Weights of a small transformer language model: width 256, 4 heads of 64.
Each number is 50 + 10 x the weight over the matrix's rms, rounded and kept within 0 to 99. Layers, rows and columns count from 0.

# up: layer 8 MLP up, 1024x256, rms 0.129, rows 884-896, columns 128-255
# down: layer 8 MLP down (transposed), 1024x256, rms 0.0338, rows 884-895, columns 128-255
up884:49 41 52 41 40 38 57 59 55 57 53 49 42 46 45 63 46 52 46 48 33 60 46 53 41 64 66 50 61 70 20 65 52 64 62 60 44 49 28 43 50 40 47 48 36 58 49 57 75 52 45 45 45 51 50 56 52 39 51 39 49 47 68 57 67 39 20 35 48 51 39 36 51 36 47 57 47 55 36 52 55 43 47 46 49 53 24 48 55 48 38 45 58 67 60 38 22 50 53 41 47 51 54 47 52 48 51 35 52 70 55 24 46 53 35 65 45 68 51 49 35 55 48 49 59 70 27 33
down884:59 33 63 54 56 50 63 59 44 44 48 56 62 56 43 31 52 42 68 74 28 46 42 63 61 46 53 41 56 61 53 45 43 45 41 40 46 49 41 53 46 42 41 63 56 55 57 48 48 55 44 47 47 50 44 56 50 46 36 33 31 57 41 50 43 66 65 57 49 63 43 52 67 53 62 63 46 61 25 44 66 46 43 40 65 72 45 50 47 35 52 42 46 46 43 47 48 39 57 44 40 67 55 28 50 43 51 53 61 62 65 42 64 57 35 60 49 56 32 43 48 45 47 69 57 42 62 46
up885:70 43 64 63 49 46 41 55 54 54 49 61 49 47 55 34 59 46 32 37 64 51 69 63 45 42 51 54 56 51 53 71 52 37 49 52 48 50 45 49 43 54 62 52 56 32 53 44 36 48 56 61 48 54 41 58 73 56 38 48 56 53 39 39 56 46 49 59 35 59 66 53 49 59 50 36 49 63 72 49 69 59 59 57 56 37 43 61 41 46 62 59 43 44 51 64 53 43 43 53 59 53 52 59 38 47 33 31 28 63 57 62 50 49 37 58 53 48 51 70 44 60 54 47 49 51 44 44
down885:44 51 32 48 59 50 39 62 36 58 58 50 43 39 34 50 54 62 54 54 59 49 39 53 43 62 47 46 44 60 45 43 70 52 41 49 59 53 55 61 42 56 47 42 45 55 58 51 37 40 49 22 52 47 61 66 55 31 34 55 57 55 55 44 45 49 48 41 48 51 60 47 48 54 46 51 54 55 51 43 52 65 53 64 56 46 52 41 43 48 47 50 43 42 60 53 46 42 44 48 30 59 45 53 57 49 54 55 65 56 41 31 41 54 67 42 45 66 51 27 62 49 48 50 39 38 58 52
up886:53 39 53 71 55 50 56 59 56 47 62 38 55 61 44 48 45 47 60 48 56 44 60 42 41 40 67 39 52 47 51 63 60 44 44 47 57 46 51 50 71 39 67 40 41 80 39 55 42 65 50 49 40 60 46 46 58 56 48 42 59 39 40 60 45 59 54 51 66 54 58 73 26 67 52 55 49 56 46 61 57 63 53 43 44 38 62 46 53 57 35 50 48 52 57 59 68 46 53 63 49 34 45 69 54 44 57 43 77 67 51 20 56 33 52 38 48 38 49 59 58 65 48 42 52 46 48 51
down886:46 57 69 41 48 34 40 58 61 74 52 69 40 35 43 56 48 44 52 58 63 62 52 41 45 64 51 52 48 64 51 45 44 35 39 47 46 48 62 64 64 34 46 59 59 33 38 35 42 42 56 70 48 40 46 48 79 44 70 59 40 53 49 48 40 52 50 53 42 52 53 40 55 40 52 42 62 51 51 56 54 34 40 64 47 63 60 67 49 54 56 45 47 55 39 62 43 51 36 32 51 42 42 62 59 56 53 57 51 57 61 54 38 50 47 43 79 53 41 39 38 52 59 49 54 57 63 57
up887:40 31 63 49 39 52 56 47 48 40 49 66 46 53 63 36 44 35 54 47 63 56 52 51 56 58 53 69 35 53 41 55 41 44 64 56 66 52 47 60 53 53 44 52 48 45 42 53 64 40 53 30 60 49 70 35 50 73 55 54 62 58 59 59 43 56 44 60 44 36 52 43 41 39 57 61 44 43 51 50 44 49 40 59 35 47 49 39 55 45 52 50 53 59 50 50 45 54 57 52 81 49 46 49 52 35 63 57 60 28 35 65 51 50 32 43 40 46 55 33 47 45 61 47 63 48 68 44
down887:48 43 59 54 61 49 56 36 63 51 54 58 40 38 42 55 72 27 35 50 48 44 44 42 36 32 52 29 48 61 46 48 58 32 49 48 37 47 49 53 47 69 54 49 37 40 27 43 59 39 46 61 55 51 49 51 46 42 41 45 51 43 63 38 60 52 53 59 60 51 52 38 61 64 52 69 61 48 42 53 35 44 54 39 46 42 65 34 52 50 55 64 59 54 54 42 61 46 67 40 44 37 57 58 60 36 61 43 49 53 69 57 42 44 62 72 45 49 47 46 39 29 43 40 49 47 57 46
up888:39 49 39 55 53 31 32 46 30 50 50 48 55 49 64 53 36 38 32 60 36 41 46 69 53 38 44 41 52 53 51 66 60 68 35 46 57 40 46 41 33 60 65 58 34 48 46 47 33 46 61 58 45 50 63 50 64 42 54 57 60 45 46 57 26 59 73 66 46 51 42 63 45 54 47 53 60 42 44 62 51 46 56 50 51 51 56 34 54 45 47 65 45 46 45 38 44 46 62 43 51 55 50 47 53 52 44 59 65 42 56 67 64 42 47 66 48 52 54 53 29 27 56 61 61 51 61 42
down888:46 53 42 57 55 62 49 44 59 54 51 53 40 48 59 48 56 64 55 57 57 41 30 41 45 55 52 69 45 67 34 51 54 43 55 25 50 67 46 47 60 51 45 65 52 46 48 35 43 56 55 52 57 47 53 66 45 51 33 49 64 54 50 46 42 29 52 45 58 59 50 31 41 58 53 49 40 44 54 48 65 43 47 40 45 64 42 57 66 56 36 46 53 57 49 43 48 37 59 58 61 49 43 47 57 38 59 50 50 46 48 47 57 39 29 50 51 39 55 52 53 57 51 52 49 39 60 68
up889:44 61 58 47 46 44 43 69 59 41 54 57 45 48 64 38 51 59 63 35 47 24 50 66 45 42 63 58 46 68 57 38 49 39 44 32 49 61 50 31 80 48 47 68 71 61 39 50 36 57 69 37 33 34 49 36 44 42 43 60 62 54 52 42 52 42 51 53 39 42 64 52 21 69 56 46 46 47 47 45 53 46 49 65 34 68 54 59 42 60 47 72 42 68 56 62 54 48 37 54 45 55 49 45 61 55 55 54 51 49 60 29 56 45 66 47 61 32 51 49 71 53 46 34 48 48 60 36
down889:55 60 53 49 36 36 48 58 41 41 45 52 40 65 55 55 60 58 48 55 43 43 59 67 39 67 48 52 62 36 75 51 50 61 59 62 46 47 46 51 40 38 55 35 55 27 38 52 55 55 51 60 46 71 50 45 47 44 50 32 60 63 32 41 43 49 39 45 57 62 41 58 42 41 65 51 31 36 47 60 46 63 60 48 57 52 44 68 38 52 51 65 36 49 68 55 34 26 40 38 44 58 60 55 45 51 40 42 52 45 44 45 54 57 67 49 56 39 61 57 54 43 44 55 57 42 46 49
up890:45 53 58 52 54 44 33 39 47 46 47 54 38 49 59 64 44 57 47 40 52 52 49 43 38 59 43 45 65 61 68 59 57 51 56 58 50 61 55 40 42 37 49 43 51 63 43 43 49 48 33 34 54 50 59 42 62 65 70 59 48 37 39 41 49 50 62 60 51 46 49 69 43 41 36 50 51 47 57 38 53 45 36 41 34 37 45 57 63 47 48 45 49 41 58 35 64 56 47 42 50 50 51 59 67 36 45 39 41 44 44 53 47 49 56 55 50 58 51 71 44 45 50 62 32 46 63 47
down890:50 46 37 54 51 49 49 36 61 61 39 56 44 43 47 51 41 25 52 62 55 43 56 56 59 44 48 44 67 53 33 43 54 37 79 53 59 53 34 60 41 73 49 40 65 42 58 52 45 56 50 64 69 39 38 68 69 60 33 54 44 60 52 45 54 67 38 54 51 68 37 38 54 45 50 31 50 51 56 40 51 59 56 57 43 53 61 42 38 39 51 56 61 55 45 56 46 37 56 62 45 48 38 52 57 44 63 45 53 59 34 53 47 52 37 51 49 37 48 55 51 60 57 51 65 48 54 47
up891:21 62 52 55 45 55 37 43 52 51 45 40 42 40 50 45 59 44 44 50 70 29 49 54 44 51 36 41 50 58 66 62 55 43 60 49 41 58 39 68 51 45 66 40 40 52 31 45 46 28 41 50 64 50 52 47 48 41 54 47 40 34 50 63 43 44 49 45 50 37 58 55 52 66 58 41 44 49 54 49 58 47 51 66 56 55 51 56 46 44 52 40 44 55 51 52 33 57 39 61 57 72 56 54 44 39 56 37 57 49 59 43 44 33 59 51 48 54 56 55 42 61 61 51 47 52 58 43
down891:65 47 30 37 48 61 59 44 40 52 61 56 47 44 38 57 50 55 24 39 52 52 54 42 42 50 56 50 44 62 47 60 59 57 38 59 46 50 37 35 55 49 54 49 44 43 55 51 57 37 51 53 34 61 59 58 34 39 48 66 43 31 42 45 48 53 44 56 42 58 50 43 53 54 75 56 55 56 46 45 53 43 46 34 49 47 39 55 47 35 60 44 60 57 50 63 48 50 55 45 42 37 42 46 47 49 50 39 48 39 50 56 39 55 47 50 60 60 56 61 47 52 39 50 38 53 46 60
up892:53 53 42 40 51 59 38 78 41 53 44 50 65 46 68 48 61 63 52 42 52 47 56 31 71 50 61 57 42 55 46 50 41 44 51 43 47 50 69 47 58 26 44 55 58 33 47 71 55 45 50 48 44 41 37 68 48 67 45 51 61 42 38 47 40 49 45 62 45 60 36 54 54 45 56 43 44 54 40 59 72 54 60 54 69 69 55 57 51 39 60 40 43 65 57 60 42 51 42 32 49 52 27 32 48 50 36 41 59 53 59 60 43 63 56 52 41 46 52 51 38 51 45 34 51 44 55 40
down892:68 66 59 34 45 56 40 47 59 48 56 70 58 53 37 62 61 46 56 58 44 48 41 36 39 62 52 43 42 58 61 36 48 42 66 50 29 56 44 66 38 40 64 57 42 40 48 55 42 57 73 58 62 66 54 61 70 39 48 63 50 50 38 45 68 69 65 39 64 54 55 35 47 43 60 56 64 40 49 46 27 35 46 45 48 63 45 63 51 48 42 50 47 36 50 43 54 51 62 63 50 48 42 78 54 52 46 44 47 52 61 26 62 46 47 42 56 42 32 70 36 61 49 31 38 62 36 55
up893:42 43 31 52 53 56 51 42 63 43 58 47 43 49 44 51 72 62 40 54 50 36 62 61 45 54 37 42 65 53 55 54 56 48 48 49 26 53 42 67 67 64 51 54 53 47 24 57 80 58 51 59 55 58 58 49 57 46 35 64 30 63 42 38 48 43 66 50 51 52 53 41 70 45 54 64 45 39 37 36 61 46 50 47 43 53 47 49 55 50 51 55 30 26 43 39 56 58 71 61 63 51 54 50 58 49 25 46 38 38 71 38 48 43 34 51 53 39 41 65 47 49 52 40 71 46 50 36
down893:54 41 50 56 70 54 53 52 61 43 45 60 64 77 53 54 49 50 39 49 46 59 47 43 55 55 36 58 59 59 53 54 58 36 63 41 39 50 54 47 48 36 54 50 46 37 36 47 58 44 33 17 58 48 65 61 63 52 42 42 52 47 56 44 59 46 42 57 58 48 42 36 38 57 54 54 60 38 48 39 43 27 39 55 54 49 53 63 55 32 60 61 47 44 55 52 66 35 51 56 36 48 43 42 64 41 33 43 37 53 55 43 32 49 68 43 41 43 49 60 49 64 45 36 48 52 54 60
up894:49 54 44 50 58 39 48 24 65 46 46 37 56 46 50 46 52 51 39 50 62 56 46 56 59 43 53 57 45 52 43 48 39 46 56 47 58 38 44 46 38 50 46 48 53 56 40 40 67 63 36 37 65 57 51 38 53 46 44 48 45 68 39 55 58 54 44 39 37 62 41 57 42 43 60 49 55 44 35 35 34 40 60 61 49 67 46 43 49 54 49 49 53 50 43 41 63 72 54 52 68 42 39 38 42 52 33 54 69 51 44 63 70 44 34 66 61 56 38 50 68 61 56 59 55 52 52 59
down894:61 47 57 55 47 67 60 62 46 40 37 57 53 38 51 55 53 51 68 36 53 32 61 45 48 57 61 41 52 32 67 53 58 53 50 59 48 47 46 55 57 46 54 50 32 45 45 74 41 61 42 37 46 55 46 44 42 47 59 51 58 54 48 36 73 47 51 53 57 46 67 44 57 63 50 62 53 39 33 55 60 28 34 53 60 36 39 43 46 54 48 62 46 45 59 58 45 46 61 50 37 39 57 59 56 30 48 67 52 40 43 42 48 54 49 48 51 53 66 58 54 34 44 33 40 46 55 41
up895:70 48 55 33 57 52 50 64 45 61 69 55 41 48 46 57 50 71 33 53 53 46 60 64 48 45 59 55 53 57 40 58 40 38 46 51 45 67 56 54 38 37 35 55 42 46 51 64 44 53 41 52 63 44 37 50 60 42 61 66 44 42 42 56 44 20 40 33 55 43 53 51 54 45 42 46 64 42 52 40 62 52 35 33 58 59 49 46 48 52 50 60 51 47 48 45 47 38 35 59 23 56 53 48 57 37 38 51 40 55 48 61 42 57 46 41 51 39 59 42 42 55 46 37 49 60 48 28
down895:58 50 42 44 32 41 63 59 33 43 68 38 56 40 60 61 56 67 36 36 49 61 58 51 31 36 59 56 39 40 47 52 55 47 43 50 54 64 38 47 66 55 46 38 44 29 43 43 47 43 59 46 48 57 42 45 46 37 58 46 57 67 67 32 64 65 51 54 35 46 65 39 63 55 49 62 43 55 47 54 61 75 52 46 55 45 46 52 25 57 48 61 49 59 55 59 57 40 52 33 58 63 49 50 52 27 46 46 49 52 33 45 57 49 60 49 52 52 61 53 30 58 55 54 40 18 43 61
up896:37 44 44 43 72 62 36 39 64 41 51 47 53 46 46 52 45 21 59 54 38 59 51 55 49 57 59 65 62 50 37 62 49 69 65 47 55 60 47 41 48 42 64 48 72 47 43 55 70 50 51 40 45 58 68 51 58 58 40 35 46 54 36 44 53 56 54 58 64 32 68 51 57 44 47 53 58 57 53 53 55 47 44 53 36 65 57 30 47 52 57 48 53 42 60 41 55 37 34 72 48 44 61 51 54 65 56 56 42 38 50 50 56 55 67 46 65 32 33 64 50 46 55 45 64 56 52 41